{
  "n_layer": 15,
  "n_head": 3,
  "vocab_size": 8192,
  "qk_norm": false,
  "init_std_o": 0.00498,
  "optimizer": "soap_variant",
  "lr": 0.00385,
  "beta1": 0.95,
  "lr_head": 0.00751,
  "warmup_steps": 200,
  "decay_fraction": 0.72,
  "decay_shape": "pow"
}
Each number is 500 + 40 x the weight over its row's rms, rounded and kept within 0 to 999. Layers, rows and columns count from 0. Numbers have three digits each. The size before them is the row's rms in percent of the matrix's.

# layer 11 attention query, 192x256, rms 0.093, rows 119-161, columns 128-191
093:482532567552564491468462460473519559440549533429426508525533571531499482490516515454506443583519430468558504532416470512545446493508524451516474508456492454453445520490402553512535571504530501
093:522488566500559527445545543531425534448518499540553572518463530490535486540519562473479512524519421466518512500510544507518517498525541496488538532514500538527537475507540430497514443505516508
096:493509469474574507444451494512481490516552585504534501536470536493429543399592453461519487461456471496472522481528529449507522532547461533577556533560538515551489456536501479511532494457555606
095:517496469552463432482465486500489489521459532550566532508502548570575570482541504502491461576539528455508570552516525419455467525476494387507443541543516459524490494520488478460479553425530508
097:520505498508497471475429517413466490563470516445485476467487522426475457509487430496576543473541494453507497479495460493499459461492495500420498512476526559542527440455487526489547542552548490
083:544498498510479510567526506486468440489492529518475608535537527540529473434434535508458477581513536558504469461529436531527471529499502464506522499521474480484422488539516534540493479476474526
087:560467458513546386456496534532425477504453510470524490396498497483450464476484533544460493449474503500517499487490474441491468535498432477514466498486433526514497450458558529517503527488522480
090:544441418506568479429532537455590530552541500547468422478487528433476447465512450406538505410504460480415550503465523497473489571461479459485524509493530537412498549491524478508530512494507532
086:484465522535404597533442514520488494561523488509529484457445540488446544438534497506540486500527534492496501514487475518520513571547516489454473446472523457445501495440480412569524503492510580
118:523599463448520496431447488471505525534478531491447454516494502547503488556562505484519456471438534510480586530459474498546506540429507439511405489505471530473434426471469495481489483533477482
106:478426496520474454477505527450509515578488528535518508553500502473451509483522458506451454493473496494497487455466550536468494456430519524519497426450511493563522512586461435536465474531550458
105:475468453470526484460541436467466480492559455569432487517520419504440508486486495511513504484567484525499444524487469526545586516444513519492542515538489510507520565585429478452539465404519518
105:488483503525537478509571444445495534534441581439461488474511496596502485443443493535479402531491520546504504521491464420531497479511480478495528507498583436503485454517452548470431457484494464
101:468491511564444517530469416352491448518478455498508508420464507453468429529512498533407533473550546543387487579538456498553489510474494491505500512543543498508549496517501448509525476539475483
103:487549460522492516489528576552495521517465482601506475519551498470559428553463500530578519525553456539475515477476527488513480473460512535528451570473563557454548513481472529475457453485462595
102:482461477472498471501491467464531509522488424494559538504387459487432504549506557442532554486492501570481526489500511461507497474499527492581457455520528505511489499484465530556455470449497536
101:541544506478481471483519507478478459517544511531557528496501498517456551501515485541517472472486472512538520466462496521536511554503480476509548492506517477524466550523508420487463444479403585
103:574553562489501546522465518402401495505510524499529526482527452512531562541573575571473443446452506547450527506543524484512469555528455504486549486538486451573577505498529503466502462471484491
105:510451525477527566547449559501490465491473482521478513470484514505507553465514506538522512459511470535519446533490538550425529448547490499468570455546426464571452475456482433412532489498449459
098:546517586536438484547529514484489444556479508475523479505518478481442497565501471543547515558506469505442463535503543494505506510555444480482515427450534545452431423462508449450430521512500524
104:526545482565528528502506576479487430482434429471507465496469478589567457424485553479521472521415468502471491549502437457526443467462452497513449421497508509523528393480489536529497525485447531
116:571470524506493493476503433521499538565491525428563416483501503538483419449514441485586538487464502474542468559457503432472460447516542459533495474489525489491483452499521545478456531552510494
105:426567529555457433519502501467536492566425482524543484460524542575538471483501488539538512486539553404401475472478531494564533503481524490512551555466492606466486528426520484487568489508483560
096:443490542487496463454491464551517471522487430518490472564525490516538540397512463506432436515505476475477449462531561566456497479505417512571543535490468544522487402497475499515514526441562567
104:477454530518496498475497464547438591526499503531566518553481505523554481490525562629441456464542496451495499504617543480506549558452561503457488524509528487476468567531529532508581497518440526
103:496408516465511580528517523508494432483462456416488462435415473585532535511478480473617453503541482473565515488530487550502554509483512500478509475474503494468460429471524499447501510517425472
102:435477531460499458465480462463546483598497487556486495535493495519526519448465503456486483493542467554573514540545457461480494488457462438504492519493566539488477559516507479522528527531508523
105:513521514463457526574541466472547490465530521552442488559472588503510519477463534474485487507476479508470480505523532508549528543494437567412459474521454502495488533481487435515447494390561454
103:456577429471528402500511498558598530519487552508518493558557530555507458465541538570548501505456513516447487498494498487495442454529480543535501431548537486575402446454511546470435513581483480
103:453474514556515509577491462543482427462526531458551454589446428465480468461513535432485481485510468529467563481504541458555440550489470536504578503535489550488586492492479578453516531548487579
101:541460443474466492517489481569548518521521436524506521585492548517470465491472562497538497462457509539485499477508458460469558452521487517406501562536441451500491483490522491488482478458578489
096:442504549544505491543471536517510537495506441497530447466525484485466475465467507477489510416483502502477479525532460532489513477488494543510546524546500482421395508516536482592418483521520550
107:548506462539437474534499530460522500532484444505424488504499485560511525474491528565481533466478493435502517518513501476489549453498490571580518503431492575465490531576527505563512509561487546
101:584542491488531470487531558499495406436508462499509418508463468517425492468501430439470484522526492480524518538448401446490507509518526477496499511449530482576553495456488558512512508472409420
105:455453487458554512529527472434480496445495580475449577526575536472550490533496450525551458594554496570528460516483485478603508460513480542539477458500453525566543536490456500443572513467513466
103:595496537509510435501508526491481530576473558509504472516455491416474441534505488527525504518456520456446490462435512580527512458561566450473499491432486492565575522515440481548460467505561515
102:529601526506528523465508471487453513463460499548465519487574497480441503547380450511466507516537463492573510474517497551521458505548504488525542479518513434513494482589492504556471513544485513
104:478481547510505543488614507508558530506526500512490444512528485528511518496504515525536470451491493459486460454614533496450513486504492543477536444536526467524513507490513550501540458472556533
102:487505595480453512487459493483577539437544516468460495535496502480479497576590521540495412545581454484520494531446505514505445446520518510501487538467519471494480460506555488547498490460539517
106:562459496486585473496509522484510490421520505491540543559399489501496518527519469479529452562470480528485529508465495497533454542479547482476519570442510599534567448472515501449507429455485542
103:550536460487505510490544471494506528519447503490527573588493463462532536505492553493487552540577544497456451418491499553407522493488454489524581467498468518581516470467532479467517488441494501
109:538588524474486467474510479563526522540498478467444544441487499547545451523598447478409468543473479531538543567543576505424519537496492549523467479469526512496454508424436556502488496493470494
099:442526548448493537508513507471556442526443458463487536531440461545481444451496406526507502430556555494513532473491478497499565528555498538476428507413556480516457496568494459541506504521478526
# layer 11 attention key, 192x256, rms 0.0919, rows 119-161, columns 128-191
092:499501495509527472544433437457495500439456526508483472470519454471409489531493487519549532493425519470587530516478555489454576519514460565497470497511516499472536538470506540485453485534484466
094:527463514494531529468451444427491405532521495528507561533523523536564491507430672493502524530481463479492519445539503509557448471565514458490443450503463554479549510533546556473471425498554509
086:520551532535489478538513539547478468550503465476496519471456533493421520517526429528537510475449465492547568509496482449505533505541476469538491511532585488556479493383483506522513523452482500
096:526495528481431467484510505450492528441524498546524403454512511501523548482519530454510519523548425478463484570505484521580525544481453501534426538495524455458498428479461437555530476514516453
092:505524575572543475430551496505484494516487446445488457513504480461534489491528547510491566538549489467538537545507490535424501455526477460503529557508492468537511514431511452470534453508494494
090:498542472454469492520588519569494526519551522598481480500508534484561474571469550503531503483506530512462513501467498455438491553484411443531478449621509459502481524493486489542490438471459522
087:510517568443496497544479510476456542513454579548508537488560483526478449464549452482432477530499410499530514512521452506485479533574487520473602528462563475554516456530518526553570573443502530
086:462490503535457504513512510491580567451492534522469493468496507511442433570505454489477464510496476501499476495519504527526421528500443549568506559490471551500486565596496442470540508503524424
082:494509508535467523452523513552514504471485634507491465502517469530496501473467556501476425577502420459470493480527610546441499458538544474566392462505553471540467563511496475500521467512563612
118:469509408556546444482433481515458519534523518490420486501509488432490525516514444570546508436636459522541462554485492436499536492428522501491473510548466471525544529442564560509546490489491535
109:483460496479419549550468565491458530572576541553559493545494485478397477482471449515457496465498495436517500494491478515491501508550503465473459459485441510574508515503517473492449464519472509
106:524466455482530483514458512487521485554546449497422396494510473453471433587445529497522545509482507471461531497494499545507465489519539534581457491506461518537566410560463515514469487497530496
110:501449448493504459491544620465474497530527585510491487531459534514525488487538516451497478505412500480494540399476464478566498571425482510485504501515516537476426483518538432521484492532469527
104:505507486484435489518483559470475428525470475529465480456423451364456491523512540566494543472466551550469539472540482474477450528472459522532485541483526549552492487514497514535498514461526513
112:528503537448576502497510557503523530528497466515463482552444443524519510519512399545479493529497507624494463543521548536431506495564519553509482528478550538505452470426563526507564529479498504
106:512478462486517490479496470482517510502432514406533464468517408489494473505487556441545502531493472526508514538503422488519469409477501549509485533444548547448536518542524494567527497516529504
107:537476587531486500448446554439460447472500591522508410515492530454529441495490542493536566562508507502486521465483545462573453452498455515490465474483545524457511530575551542486524471490413500
108:493462562428433536532419477488451497514496517487532526510472417434529538534538528549529480569525496509462592534487472509486491481505472523471500463584492489549560494505493485530615457457488493
105:566503545362519598510472483525545502515538500488504463493451536482512528495500498518441441559442440465550463548468508514515502413471510534503590474525447485477422459494471517494429498468496506
107:550509559548534505485500577517558438552474450506493472449483508547487493577495481561545559516513533448544465531560475489506534484474504471515518400537481514457465500487425413462481480537471476
105:487513524489496522460562555546506550500511489502533477534476461422502530411519489494523575485460494466492453497455522450484537543509423431493455485582499540496541466498514520499497556488518599
112:493492533553440489497614489466473456487518486385505524483570532449500470453511488535560561509470481498510482519535516507495507450506520467482451551498437457497525510567540516470583475480478520
110:528527487504507528439489529544456409579455472528499455504480486617544475514555463466482497512474503421519525485558534471471531590545519437497508534512503506456468520551599528525476520431526499
103:477452481455540448479521443459544480451437473537470490447495536472518480484535382560471490536487533499546495528469480470552430448558485534532517496478508588460519406469515498521449531500481508
110:598467512514450550531463457545451592583472502511523518485542518534515451545478477529491519555486448484465522456529447472549481495489523500568512492507464493457512559451454465512543525480519566
105:466442483383551502530470538484583535437554459447503492500550497542536513539497511487573515533514534537486479557482505558538533547509548508472514464484471484493507524527494542490542575506398519
109:511525456544515487491547466487476481539481456491558530454504493497498526473476493539478473491529449497478464506520591388486463507432433428520525517580510518557482566499535468553528543522496506
108:481469520564450464474473451512455494497576471506444527539460532515510528505500484482468510522536497499504521489488547429522501465530543534566496529482493573494510575478446507502474473478506486
107:496454463553504485443616449510470461526540512557507513527551526448562497417445427553528489473519562460497505541492463502503541451516521491493453508525494486484466541391537620521496402563459510
104:460435522405546537490507479463567492486570475533465538544455459540509543477531448491544482449458417536512477571488499488484421533513472415410441492498473545449444546514489446507494486521534532
104:484484534478479508535537532500495631550523490578433426497438562393511451539514507510543500415455489430486526480503534441483566496529460503513546502571431476414444477534456595536430544489505512
102:442507489533555461458522425497491487520468518479549457452490530456511437491477477458443504481486509464467544513564478550533532439539431486557480517509457488440522557531568510508494559543511451
111:534511387501486456474501505522535552505476473495538480516480491553438508488460510531458545440554512448444456530492476469462489498546567475539494495463491471479510515568484523513470427570489601
101:487534527527399528510446595618519503468453546476470444471523507545487428503537380493501493457472532471562484532496524558566502479535502501521524444505453485454469501453492482499535489516441480
106:552520474501546487500543512471515529472431531502447517506494537486573489565530443475472515456526473519469445503410486523582520530507474434531435457507438520619556558570414514488489479514553557
115:421543448486473529492563513435501496532500548529429544500480452496452531479524542528440535453535502477454508478454455536538496504553472547441519489514460517532498502414494432442486527445522565
107:489492451531499585465542517540576553457446542503504498498477510550490516468439531542484529533484463441509481497536494507497491478485564506535507403486526496496534448477537539435490489611459501
112:495463464490512523457451475466546549535541439467516484554448535480473500611458488494581524494520512460513509463595520515529515495501486490506590513511494467537501427511539483476571365480543529
103:494478506530451480463513487593524511533514545456508554506503471520521462571492516531487450484530499486570566555485517546538565546511398495523481526501514527459490549507429518522533538535529473
104:536482435476521534470473542465491479446600451540492469493465470536534453566485551478501405515483525477495585477527410472602559492511536551492459433473449597468468543485504522505551443448468474
106:511578471417532492500481547455495530489471504529509520492530480454541460594615517446492467475479508476481484506495477478460466540507580476539554495468514434506632498499451509467470519477514480
108:559512466493464413525552435501515492493486512498527464488474507572528442527496484529481499503515472542469553603488561502458531497546477621508556477544538513551473517454577513442468506510484569
106:484515503449514514538560466473483530496468499430506515603553468528439462541457533519476553544428488473460536506538461544533496518540557471517544507528531541533485554513499468467518477521492505
# layer 11 attention value, 192x256, rms 0.113, rows 64-127, columns 128-191
095:502503464533503533535467546543472492567491458529446455509526512474482532543578454533496567491506370539580479517554539567476555488547546516534547464449543525520533479530526547603399547517495628
098:580494471515501451478598482417538481554451481523480511580540567456464532451513511522542583574500558490483496456551525492540478559520466510516466514562475483512524479525541479472456520406527519
106:508408563509536490523503517460438518532529560544433440467473436496489540486495503502470517572550481468495540502505597546522480502512421572497473504539505509436487496454541530507493486565455487
087:462551476454502504525483493559466502458576468500494482490479545501510538545529497548494514554539520482502522524540460425580555499400437506501521452475554461519458456471481505480472503515504487
099:527530544488405403488471519485500574515440484553574498507499466493512494470520424439504536588595474497464578548537458505541480494503459464450470473537424523475435569521460479463515487503565445
097:519517540513467538495546484578634454472449417529544506489481553464569439511577457561490507437531532449578455522500543498476533503526391468491478443491472415555448527534494518454476456519425468
104:523514569545538531508462504500490405534507496515498511628485483447527530511512493550516512500494500513492556504481545480473558437525570497531533526507546527457531502502482507542465522526460544
101:498505493514558560505444501438411431532493546552471443419456432533484512485462471553497487547498544478507491490475484586552511545464497558533521529480515561497520566525500538488510604568540538
098:533503547510452489491497502511563494512535459474488573491476510503498415463431507584499540533480508504445463450514491451428534539460506547556544546490533519514611467494500505430553577513511569
099:440504462479507491489476498527499527428542467414508455463533510485472498563529461481472490443488502497483512460497464502446527502420479455490524436482463498501508467458497507426521516575489505
101:497434435487588476523527483472484459501524455492530504491499401525456544518597540554441515508553463511530488517522498482485537425449531512499547457436493452518501479505481491536540521520491590
095:478543494553474489467513475415614474425484525548474441470539404531561446473539527438512497441528508514461537474507454493460465567492469495522554479511528514513439527522492531615547516530480443
092:506522441529539587496498489452479590535416504501501559456468406510494480496473479482544558564517571467564506482520578464492480490374486454518502491526472463500406566486458480466509566524561492
100:515505539464481523464529497565504493460556506470581451416469476561511542541547571508537535543529451482518504489509490465547477470466469545506478501548596496424415531527476491505499561458424596
107:530485523533484540474493506523567516466502522475482469491523479503491487538470550479463492459556531559471459488558509538458465559429477460496451581500462483495470469517516490455450438496465499
108:503514501474497534505564501546575495490437545445509519544520501504594446512460537505496533420524527439545456463477554456479431529552509522553496492507603451526466529497434447531478507437506537
093:518574488515473518522512507514463488521497459524587548538476520482548444600440513472481584512514562440461525523525550403500476439443534466484514517493576479469513534550490401508469535413481480
100:539498486494592545506514472488464582533503507498540554484475547526479494552456504528525488430462616523464450491566478509553458433473564514506442507501426516522510546447510508598503436442567486
095:513446426522456520482514554477583489526531484523503481511520432574482469563499537463498492534432545519471458410602540551498467450497438462508452453508538469434542573463500475519480503500479494
106:489485486488443462569449508482516495464511543419558507531466528607531605547527531435506478538470442435506441482530446520448533475434500531522560565481447492479453424528507565516541411485534499
098:491447442469556544523501501583424513489428503526449406481501453455503525503531502498535512583492506473488457592505420526482486527589462541487498488532510462501562501482419472572491524425490481
091:505556473571450468474478522442507466512495529536469497547527486486537450526534530501552436436546446523421369628498515470483466494543501449503530484585497455531511490517521516485495590443458579
094:542509522396478544449485551449512427488462470496440506521547474563521483540507530460501552469499455500486449494462500519508537496511531539467505532466484470498500543569481504523473507559486506
094:459563513490511465521446477517449573515477488482520595533536492524536509462543489556502528413473528508499436517510503567483455489480480499411489472498556582435492548459496517534508484573531433
114:528479518535496573540409497506542459512427491507496498511475508482466515429546517511520504573482498436503498533535511600466483476489449520495528543518520545463603484482509468529504538477501535
099:491504532538544482441495520502417610552456462426515551509476467486452469474420481455472563514533522521515508514533414548525448577468461524518465516522554488469514582483463469451526531498514544
103:472478537449483493532492543537537502572489538458514549481477477528516492458504472463464493442574502545604549464525478422566568471481498496445546516450516495448517419430484466495524504508500506
099:515480474415508511492527551494471521510466505436465530540519519500453514521447453548513560554438496499471548481499511494485455472430491467455505523515489436525463538462552510532486505480568555
104:524480488533524461500514538514482489513528558450497527539499538493517486464500503485498458521520473496490592419545480500463514419535438494489472470511517526561455485402596453483508491488553476
099:536404505549533558543532520500481543522509523500477493520515452460434466440533505524423512513436508471460454483509516598414476595525541550494448514456500517481471498487485538484558405507494628
096:554535513524502545492441539499471522494446543466553528481513540464480522490458548417453498522558555520549488455437505441507420428483568517558531468473539457574515547498514445544446550521550543
104:491499562526486533472432530488575448515509473560478442505440460436586455621493559531520507497521568561534506577519498560551537434501528491481552485490476514426514514525568460572426480494525482
103:476516444485485487493506469597484476496465531474493464465468499460574476486455542578531565572530469530466523547482558406524553501492469555454493435483524462513444522477503477479494572508491513
089:484507512494412471534488454577506518529480435513536472528557433473469512518577490511502520516500479456491555448577536494552514500566452540512454526489489531451499485575485450518570462490480458
083:585478447550439459448531518588513516485505502453431521533478558504535453522497581492496483552432549538481464536503514494511425443526479455578497448474506497569461525486553524455497481444495390
086:512458566524580526482482505549468524412487516499520442515454543468541499521534502529444441554497536549539516507532512522501525488472430543469445499509474485480420506502562554540462598598590476
104:495487495530559481482469480536524499452516482455478483562491496491605497468543492494550480473544534503510465496381498486493488497506524461500472478426564539544513445621472510455432499439541414
096:490533507518512523450461512444514546462495526487474549463533477524456476467508453458414540502481506543479551481445479474500522515469436498524509513484554570503476539522564468475532565523509464
104:475467513541565522526425459512506471497444514556504452474479466511538493514491471526468480552552556544529538495462520424534533450473492452504461517533467460430539489529477499520448470487425475
096:506485496541489517538478488457512483525497563541456496519557480415455492453514498540499507529418546567539517455525532524484548483513442488551537566505526537474464522427556542539502531506409556
096:505493507508505430507501481535491516500506483537574566470553485458498373499556430426465490480413540517508565531502533477567418462522463492499428524486493473443502565548458491492522596481488498
101:485564519482491516501460498447489513517462537514447444510529566553497542490536462476494545578415488495462439569495449483459490589466521491522483507519450425441519459504452494569466508390565583
088:531554503424525578499529521471510501477516450439431406571463465491532467452551492525482457534497457521416433491520440546501524544422528445488499536548518559502528483504563503538514564521504533
106:567497526483517471565558501544478521533487475527500586559493475430469387519459440598517483447528540459480518432568528444464520448467457512468493457429467529536472446447480495475465493454527547
107:478489550602489525579462570480523453457525534493458450440523492546511505495513556559535502518461447468507479511579533487547479472540502491439538542461488510463546561511494550556458544466481526
104:536515555489503492577550434427551546541450545389499569533507561575476504485439503509520424467429493524539459433431473495526511445558403508477555504536482525467506458488593583440506431475494578
098:539482488481477449507513504456489510457444558522478482506497522432502468531546435484487490504514532470434464527455546515464503577540515464551441477514427529539589523530548504543502518422544508
096:532481478466542403437448457449510442503480382522499524502497556485444539545452552542508488487468547505454456435469471459500529484475559448526503470509452540544524494508552534483482468536480493
097:503513420514466494503562587452517502493472495539469456560434527460510457502472516519484501486498527495495499440507489479521459546500523408501528550536448544555461506530527456484500484505533484
104:472575490470455485504532541444510562455505510487452463473468458476437439426445498481512412541491533484436513582541563548467474522425495502499503551494522506520503453518534553456519546527443428
098:540558494476492433526526559532505547554425573492483430483429546524539489506517519480526522427517459512426505428492511514413545521494499494534499515466508557492568477532511498468544501535520475
114:513506526445543454515518441561516508590524453432562511581479547453519523511517455464476472488484528513480541482448571450534521533486489455544472440467477495502519551533501467461492414477431522
085:523386490506399497554489526474485513523547473488493510531560502462490486533463535481482551548474483549510544461507592477487544437586513460491611406507547424543569493473504580495475502495445552
101:509557476495456539465480530538469423491469517510449437435462494606570545508494512440442500556509513480496419516519514526495490563439522514539531551472537508546499490491545540528492517481490500
093:494501506502539501481413470541480558554505412483435444434509521480443547458562487557525436499546449438489505553530501475508439554550504488458547536517503520524510564513499496418500475592490432
090:434515488489466494499489547482496449557473539488544525521508461609455500540415539504543541530556454530544517467425493452402465483455510481500459501525509487558495505458444555547518454495515514
103:498493498467545482541497557498513461599558511499519470536512519416427541501511533517480474540482483516565461480507511413528514533535560557520506530498556521476507546481515531506495473435485528
095:442457489449471528412508499452405529504489403494563521508537544513430446469481426585490467540442531581473559466527517525543489442498547541512430463507425545478560504577492537492512469442526496
096:479454524456493518474566450541479465512431456507527445550487486578438532525473491483452453440424499450537495460561562448526534445508476563441498552505565437455494502528511494568466432455425505
091:552512540499503489501538482538487511514583549447489567440431463543461514576508504525508527491448495465490480444519520540527475477525442509536518440571551467471504461513476468483471447440484521
101:472542526546490542573479482569568484507462488500425520508467579504484555537517508514547537434446467533599451525506514495516490375515535510520490468452495524486502585533519476515480487500549524
104:434445463453508518578482520486482498498565473446516568524481509539549496498417583487451414524475452536498464469477505484572498538460493489518447513489506450569423457533513485456514470507519443
112:514551453535519461513495491580395505437560499526539413479531401614534579496537532499515518503468567458548476567479488519558457489515461506491466453563476464451532491532474468514518475503436469
097:576501469457504549493528475470495498517520457519525417440499498409493536491492543486537421457552451530494525493516539552497454552501515501511502564441481548434555499510471523495485458512456497
# layer 11 attention output (transposed), 192x256, rms 0.1, rows 64-127, columns 128-191
092:576570473490547474508532508430469501519487485491486490488552492479437517574440506497576485463494480528451562533496499566503482460546528540462468467524456523405516519588486505445527475535520522
095:453546473466507432549462488530461545500552495438555485545489527493455476492480549443464518456443508486560491554486468489521455460569491423534475448538541430440513501433506474556512501531474440
099:495446545416516508510445491461573579452487470501462593494498457515498491530495511462456505474493478535498507535405510554447459403465571482493532497482534517555473506563462508522509532466529530
088:537509499536522519481534502512471457491449569509417454408547514498451495497485503580525486587490489556459469454469510480516544570520536487544523449462454528499493510449542501517522508522468500
096:416468459431459512585589478471527516487490527486475517436557502458539491542445505465478548476473489530509468474460401449513514538458455445493531477514511464542530502478462442483507522421473533
092:462441455462521444499515510464472569587522492501548400544496507479505459464494442504514435516495482534444481524542494428460588585542485508507504505506527506510482484517544507473508457512473476
106:525530496476549529443523517458494543472507534501439440497527459459372562591485564473583460456506439463445459495542525496466476524528474532478510491499465479468465510551515538471538500492431481
097:471496538597475540450455502509530509549562574528430513512514435574529552516549482489500517501494445438423523487543530511478467454513514469480463450448553485492437433495466485445478537479453483
096:551495487616550507514533579511540543439488546510456421547462476467480498490526480489498564518515422502456482479518483477502499535574543470545456465500475475485408534546437518558444474521476476
096:441539538470529546496524498432502467529511466470500448423555482497515538421537471548496454476491514544555508489436514492532497455519545531472513458497474490463509462511440497486382502519477467
101:504589492478558510461502470502501527572537511497446459485438450487427499518469523520491489483519494489500489472498518487543457553499501485479473515527510527481432490516504501493452448550501477
095:480446473472524516434467489560517510575529505481537484496408575490535492519588512570433499434481438483539494499542542509468510520470527464481452471399515482541491502550501524470494524488483498
090:451518503439463524447482493491510473492517534443469472511524503408479478462427526464452496472474486552538530520517434454547498512468509500454470441526576508491493541524533439498521465590522459
101:526553510599489497509493469478460507518485535569455444440460514499509531470459436482528516476558500531512506487551530537471481494535457496520453486549514549493524523542463493475455463464518527
099:437516533417440517555492563508499413509468497501514555424440468507548536514537470460442428502560590483499417500506542495518577570423554507532532492500487509419557580571581474436509538548545474
104:480498424489512505462566521461562512535516545478469507562465541495429427544539507458561464480475513500493497522559498514497524565485468466536507435501531510504502556471542501488497487537507465
093:503460447473516474468500450413547484557505493495465435460460505456458490549505520518527528494549563536518501540461492445568415479556457559455508520490450558511494494464551471473520494543560522
100:529516478463472511551539485505468441448505516457415580548535463514530463498509523453489514532553484512575506551471513495548473519459485535536533543458516458447555531486477500445425580576513467
095:515540536489546498510513499527531475478553482517525481479515568601495549466485483472521498486495525542473539483492532519510473566570484596555548509492519543499465512463484415482485439518481544
107:542478503531473481490500489525460516516449559552541464505422440479544503506515517507498475518474581503487484477479472494535454453490576466522518561534492473479465446442532428510487529420498532
096:467542508501493507600484527455562485533516547457538495433465441590431502551438451448506471460508496541472543444549472502485521533530501531516514450479493499573503446439481430473447601492500555
087:432466482426475528516491522536513472542521508496517509525460517442461527519507525513496535462536426380571461425463515449430444473527462459482511516486544524483537506507531509525464489509443455
095:367562508515453516484470553511532529569525495527479537483412513488452502487553486493554543494459510410509493546502569554510488517434543474520520479516494423499434504548472565506526453472475449
089:486450460388547469490468537467525494475516463502445474512540502477483559490492467483452506516503449505494539441541430457561525441427498546479498483538534516485517482509481432421495604508441478
106:508481505499534498401526502467494486437547494574414475551507606507473482489522458528515493426428456505524517454447519511424448454445576556425498531470510481576522506464479523505508444467473459
096:480472517505493477489486569510522477470517529478448503501496487520543496475496501491478604492426504455513543525533519554565521437514532498486515479518506522454499550460540490575447515553556361
099:543375489578470500489531483464495474480457496549518433439475506523438508517444489502494588589507529504454458474520423559562544564475534478499520576475470461536473554552505480540541507481495423
097:538492512583435519517501559499423495497580498512466475486502484480561516510512492479520499467459538532497493529447499483550506512522502465563480469469504547438542541478427507483464485557504401
103:489587505492492533446503490501485501463505481506589522464485521508582474539496569466400546556443577449524476501415545402497442422525580513515517497497453484514556402445536515566446515504479476
096:510566573416579482432454518476512498419530524434571583573568483513533549495499491558455473505486530572550506519542493511549536381492553461478570506564512498444558506538497467476500518552515554
096:508465507471486445556560445481472448459524535492489528494517547555513501563450470495496476580506486482523407546496496466532562477479505511442523500492481582552482497443540524480495523533429423
100:434500474516414531554462457428491520490452536460494465484550515500531549513511482497509462476511486494523462512460534525514503512405538481463491484479542542482505494498470453453495499517464439
100:513535509576483480492494486434506476521517462513468417459493482530537512551462494601575475513569543507556480480370471465508436507505453478483481445565497473491406532445465469505516500525431505
088:502435515451505533543499497461521509528427481504486470404497512484496560455526495528492490440509484513517465548512488547543534523479552550509479453533553486469492452474508418444521540437516537
083:520490418462536534453477487455549472482453526564585478519515466457574474396529509522503548529513485471469536454510499469497465487506483507517508521523486496496539445441577522539517580483505524
087:479512471480448447571443500451489497560462467470493464495532419463522516545474472471445493489554586535550506551494490560457444517486550512433526522465468478479518437478490487483460515440504546
094:511509491468510480470467582483430484459410484479474446451509511471494519505575509483530521526487513456585532506531505477469537493494504521447525525522528488519560457406517509586584537483500417
091:551462518516484519504500498505482517475596472536541468570452517528554485496433558496516492453475553537497500546503529459493494491453468527505463542504512455517500530590467589473453472490508464
105:508480469484447489531505448502483447455449447499439566505520562517479523501447494479511462435518473529504441415478499423534521539491437503507473505534511512565460446470574504514577441463494479
096:487495534511541516539448507545513527492566428486538464541531511564482548539486561524473453462473471547490482570493532487499499493487514515498512543430479549490533519554398533479526476466492455
090:459525537505523471511500419456465506525503470545491512630509607500462518451426503567440504479541501494481509488542453446469505505487429552529484520551502536510519477436489414489494408537528489
096:541461495507420489507489496453494463501560570445537489461490455523533523498466514420475513444444514494422485434508450554552473505554528444483476437500511522529455507440492502490458537496477485
089:573534508491527500459486570477445550517480495462518515473533482472517496534515475416537493496427581470532429518501544488438487475507559434557466475489447498492553466495445491478504508528559545
102:497505551476559519490532459429487483494528427494586512539468528486460507458480535546441534553465511517468545567495497456505498417509490462496482580493553447417472495513566495524500488514470518
105:494440623522527496414530473483528509548580469559516548530536488509538562521504490503526488548531475502531464490485457518494442442495520501475461516534523496500458538481515484563483509521534471
099:510509452498477530518521530578475525496592481557530481563537493482546535505543452517528503508537554492521475504515545539456484556535499461579468532526523491499489531469447505569440551429485516
095:497567475429480513519512548511517493524553513496597520549508523522553432575458497431455471443534476531497555508498525498472492513566506470452516475478487496503525502499528495468528548496487536
094:525527410540480542518507497571500460455445582480451496589499520451515478466534541480516556460516512487590511548415531489501509538474535498502539497536518533505526482432486516483545510566475502
092:489552412510499489476508502587492579485513500514494619487412456467475448556560479473495507516500505468502516498500502515529490586499512475519535475470454523491547520514518504452482569469539489
100:551494448523520555448426515516455478492519500516573536486471461475510555517534473568413467517529517520458465410481562504461468485487441437471487462422488489520397498521485468580431514492485499
097:516512448521544513480447490559488448489491510518443488507506499443532370449573470449472535529543512497502556491513544539530534456503571426459494487523483526539529543473408487429534510481496517
105:471501518472538557503565489531505510433503502542567414549514550479444471479483595500559540513470428509523515545560516478475499633538494466537479524541475489490528493526541528539561476480520493
082:588491480473519504478517479517524475488474522528452488514543490535514583486491513505569449531520498481500463504483473550411436487599620524523489421555503512499437551484543527488450485430504524
097:493486494564450429416449515464496501434563523454482499507533504510515570530475453447503503476469530449548472456380528597507520444480502509546526440435522473568450458532459501482482518477545452
091:541466477532540445446500465478530452443498552519495562501482437464488456485557509552414549474515530504500480503473487524446491467470532567513526478482543540519533519479556605506617555508503489
094:485401532446451581413508468491557512524489437566496493485511521485453492483441526533483476535452529490513451496502529492543542516518506457492450541566502463530503490503585430517493472482508502
100:511479522496467510507514531529512534405499511504458555503539510500524520527431480480513503498518486503511530459509516452465514533491513419507488447456472423544447501502540501526459491493457483
091:511561532512524539571459476518461507517450509479524502507535485562446475488525538456521514458457451493414586536510472509511488507501491467520485475497520395467550481519492440514471433482535556
095:536471497470527523532473481487505549475562456509481527483443558493490523497442472540586489539569520575419470474531436531566528510464454511539468548484494490415423531503486509495526440522517526
089:453510529470487554527502529449554504498507520386473415533508505577516509426511490464537489513535484548527521557525564501483519401459447456466452530465499503427506512510572427448495523539518476
098:522446559481452446558495492497496511494499480497484550499566494495471482536504550440583509512465473495563530432460521458516446525508544566505605467540562535484559508443506565493479607539512470
100:520461537553530492504520453514532446488462499534480444479524496563542559449579506494462544518519604494542468425562476489475510547513512404517469471522555440442471476483523536572460520484459515
108:476476427378483483513508445450533484548482551515484525430473521517474518505495459452434413501508502522507487383505465505500520514494439584536524486499524542559460409471533537499451542426532506
097:468503430543538490440464559512441537438482464503461515514540505608528516525539471453455545481545491511525502471503487491520481553448513558568509501514512513444552508601475485458573517557472517